config.toml
n_layer = 12
d_model = 160
n_head = 5
n_kv_head = 5
head_dim = 32
d_mlp = 640
vocab_size = 562
activation = "swiglu"
norm = "rmsnorm"
norm_place = "pre"
norm_eps = 1e-05
positions = "learned+rope"
rope_base = 10000.0
rope_fraction = 1.0
qk_norm = true
attn_scale = 0.177
bias = "none"
tie_embeddings = false
parallel_block = true
init = "normal"
init_std_qkv = 0.0464
init_std_o = 0.0
init_std_up = 0.0464
init_std_down = 0.0
optimizer = "muon_variant"
lr = 0.00596
lr_mult_down = 2.0
beta1 = 0.93
lr_head = 0.00744
grad_clip = 2.0
warmup_steps = 0
schedule = "wsd"
decay_fraction = 0.561
decay_shape = "linear"
final_lr_fraction = 0.0
batch_tokens = 16384
seq_len = 256
doc_mask = true
train_tokens = 190000000
steps = 11597
dataset = "wikipedia_en"
Each number is 500 + 50 x the weight over its row's rms, rounded and kept within 0 to 999. Layers, rows and columns count from 0. Numbers have three digits each. The size before them is the row's rms in percent of the matrix's.

# down: layer 5 MLP down (transposed), 640x160, rms 0.13, rows 629-639, columns 0-79
# gate: layer 5 MLP gate, 640x160, rms 0.142, rows 630-639, columns 0-79
# up: layer 5 MLP up, 640x160, rms 0.138, rows 630-639, columns 0-79
down629 093:556492439435501598531511416577508552515518512499541464526529529458430467533477574455520512548481504433610516496526522563506482551545515481565408460396478499482487425364487362531527570488567364549511443448479536504547505490491501519447568538
gate630 101:493501446455498512495556578515483550584438514508423486540447494518481533466460387509561566574543498467454424496542504512548501547489406490465433463486513411489626534512528527530463488557424444465561512438469529518491561505579514358527538513
up630 099:530511442412420474514486539506556433409550490473485596461498568478426507526520548474582416556496432545479580583438513530471435470469613515494550407564455515514522483497519557544443478588455548445482473407469536534516531446440528486452527479
down630 098:525467491507522497483535434528510455449538533633560550442511530478532536537482607542638465526428481549491530446424572529433509468504499497584524614568469514508494491452506530584524435485507474441594447536492445555499499530432511486479496635
gate631 092:593513549474512505486509560490442479506525553444531535519385524420405487499485459537495509512419512465409538459527476372517494463532569519531477474573482473562412493477563448526525431467485510550471457521438422522493535556532552577478445482
up631 093:454418509473457567551497481470477528473536471518425547498500499502549408495528554484490477559526490448441500475481518611555487488453526503527483454427525530561502563462551454516469540410538413569564449371424529431523413453429564457544410403
down631 093:548417471519467505533509482569457509471481475431514405480548524466477496447492528476516481456615512633505504533491480509499455432371472505530509433529531425526397466489521509575556484495524373445537582528436521479565428448478535436513452539
gate632 091:511536468549492470492460443472538485465406510499485351534574599530591467509491582509511430506479534417415485462495519466504586513487565398449504480561510443551492435527570533489594455461493442518567520541518429357436443504461476477516557464
up632 097:469446508399527561546501566424474556577475429648456481492506560539506461442499568513457474576503569541484499550442566482408552525409588463569482412534467444490487495531479433481580494534482451513584505446522517468497588552554358515484483455
down632 095:491594508530483516505384531375612537568426529583432451488439434469514615495508415491436594539489533653533550453546475500513408401585467523455521508479467508520491461491574416501520547529490509483554519532584452524516458510501464536506478467
gate633 102:475560443499455488486529537409539459564506556531469482452508472490536438500482494566526542493473405502538496455471460506506469486514459603495444450506332463552493613439513497464393476536501465559430523435490489461558505560498511426527493488
up633 110:567508553447557483424611489453380495485538436426582482449536557536475462555499500503537580499511518492511448517510479431530593523497441538437530493405599475445505522446452480461586483457412486496534494433463479475467551520561512473557461552
down633 104:494536469496559530478490535495451542476500454524522554529539541477491474573475543453312598474525474444473466515461439494492563495491514516465500479558522416484446581511502427539528515534483490433450607474438496430487651536435598508395348514
gate634 099:458530495514518519525518476453518545494521536578463379586567448499505514514488593502506512495494492447536458535456560471486446513383509527445521544498510446581597422585494486604540480500513517436423520550482504456505451656511529474391500524
up634 103:493495536433418511569455381533504547492550497545562566523536483431504467509531455508486428557435469507449494445410497428432493496521432455575390430440500514458510462365474501450416452594549544528507565541499455514428476414467583512478490444
down634 098:536503537439497417546512484467510513500546487515543439522584568424556458522472510503512530533561516455463491533499512510488469452441545509516429599511575385447531530432431511388589523599460516467441386539535483501580496461465542531487428441
gate635 099:508471443444495539537585504532426544524406484517525524447519465486580491561479544433398481453455531436512528569518452543499373509507571459469525512516515451571457529480409576479502448453544461496498580505416516538503528524563505410532397542
up635 099:442511526534478474496534518459440488524504490428507424436467461417608401433503528439491524470497490591487466532444530479506506433443589591478515511521574496555485511569533488469527555498531459486457523556418510449493468442527526575481410499
down635 093:501411504483510458461462437449564509521529440453512568505519490434466485542476458494524441471454484500508571490498425530496526505485527504504515561545438578422575467453367452556437588491514497425526518530590516526507539453532540491452558519
gate636 097:455461503466444448525444378593579501501462454550474598447454492494509532420483569491491595494529462578497482547488497580439421546551531529539486481484520431472568432460481521522464556477498436421518505444491510477430409491512456454565457550
up636 103:562481468499509602517472482537527449486493578464581529484559480587451471460578571491519538448494542504451428518512407459530462505459462552571566451471508556526513574518556531516559434522521492562458465575551447445502445410529519493508507491
down636 096:450543460375496485452558527568514467475564490512437466554471516461491415458523434476541470521445436480515519531501473499605545459387590485547535579445511499553509494474466531454573558549565480439441487563566508478405502486519455448499489462
gate637 104:534502481509521510414507541555562489544527516575522441493473509497480599595465415414522552563493499446479463542522478564531556545514541588514570538598410553454553503434472415550524511389535551527434520544486509609496481507427502555472549453
up637 102:517441447524530454569504540534537412508447582475506557506521426512476498506504502501543535462532453508462462610498466472573459557524475438546609523481478480477597498532533499502441405455470463514608472590540443479521489493546564548565484508
down637 098:586472463546480472451516483446511553484597494451462582528479519472529487529499533460526477599528557507510500480633546472461517592486541553559462402530482501588529508459538526529520492476544546553583510613484450530555434473486502547564462659
gate638 124:439512557522506493451508444491482527444490460393474392535514561510475480469459577517575417456466486469523343518524457477524597481593470522553443452532500533555510474521546537488569414468380565521464540528452476471471566523499499435504513522
up638 115:496606530527513474466437507518541513509463571421502483492485511526490507480491544602571416520466529541559465523492444406516551486506573534517517516416473417483507391447646516523487466516411517549463466571484600425436534471485566522477547489
down638 123:467463506521503407529458519526558415557424490463515465482434521405551440472516532544530384528514524550532417521522514411496448506495515532548404516358436472484424419552541584579492546525465463540446620532523484525478502513443530508494574571
gate639 104:528464460495513477501530504461414509528449472522513514549442552499480387556419492426494553475620433507563525521592484441533514406508485471451424445550486483565474497474492528566481489500501485561529377539492487461458394444473586511491484474
up639 104:438541520602436501526450407508489472446485483500378375461439399437556504447455519425505487523424453593503471549502472451498498576537469527522477443443471476562473589454524537397463438454552489470544465567483441500546541535505569508412501531
down639 098:477499470390585428534453413519502537465496498539494494381514511456497523459558521483469471485525495479398478529541540499430505612477545513452460542471592455546546551500541541472576467471444511482525591567548518484556504488555434549517536478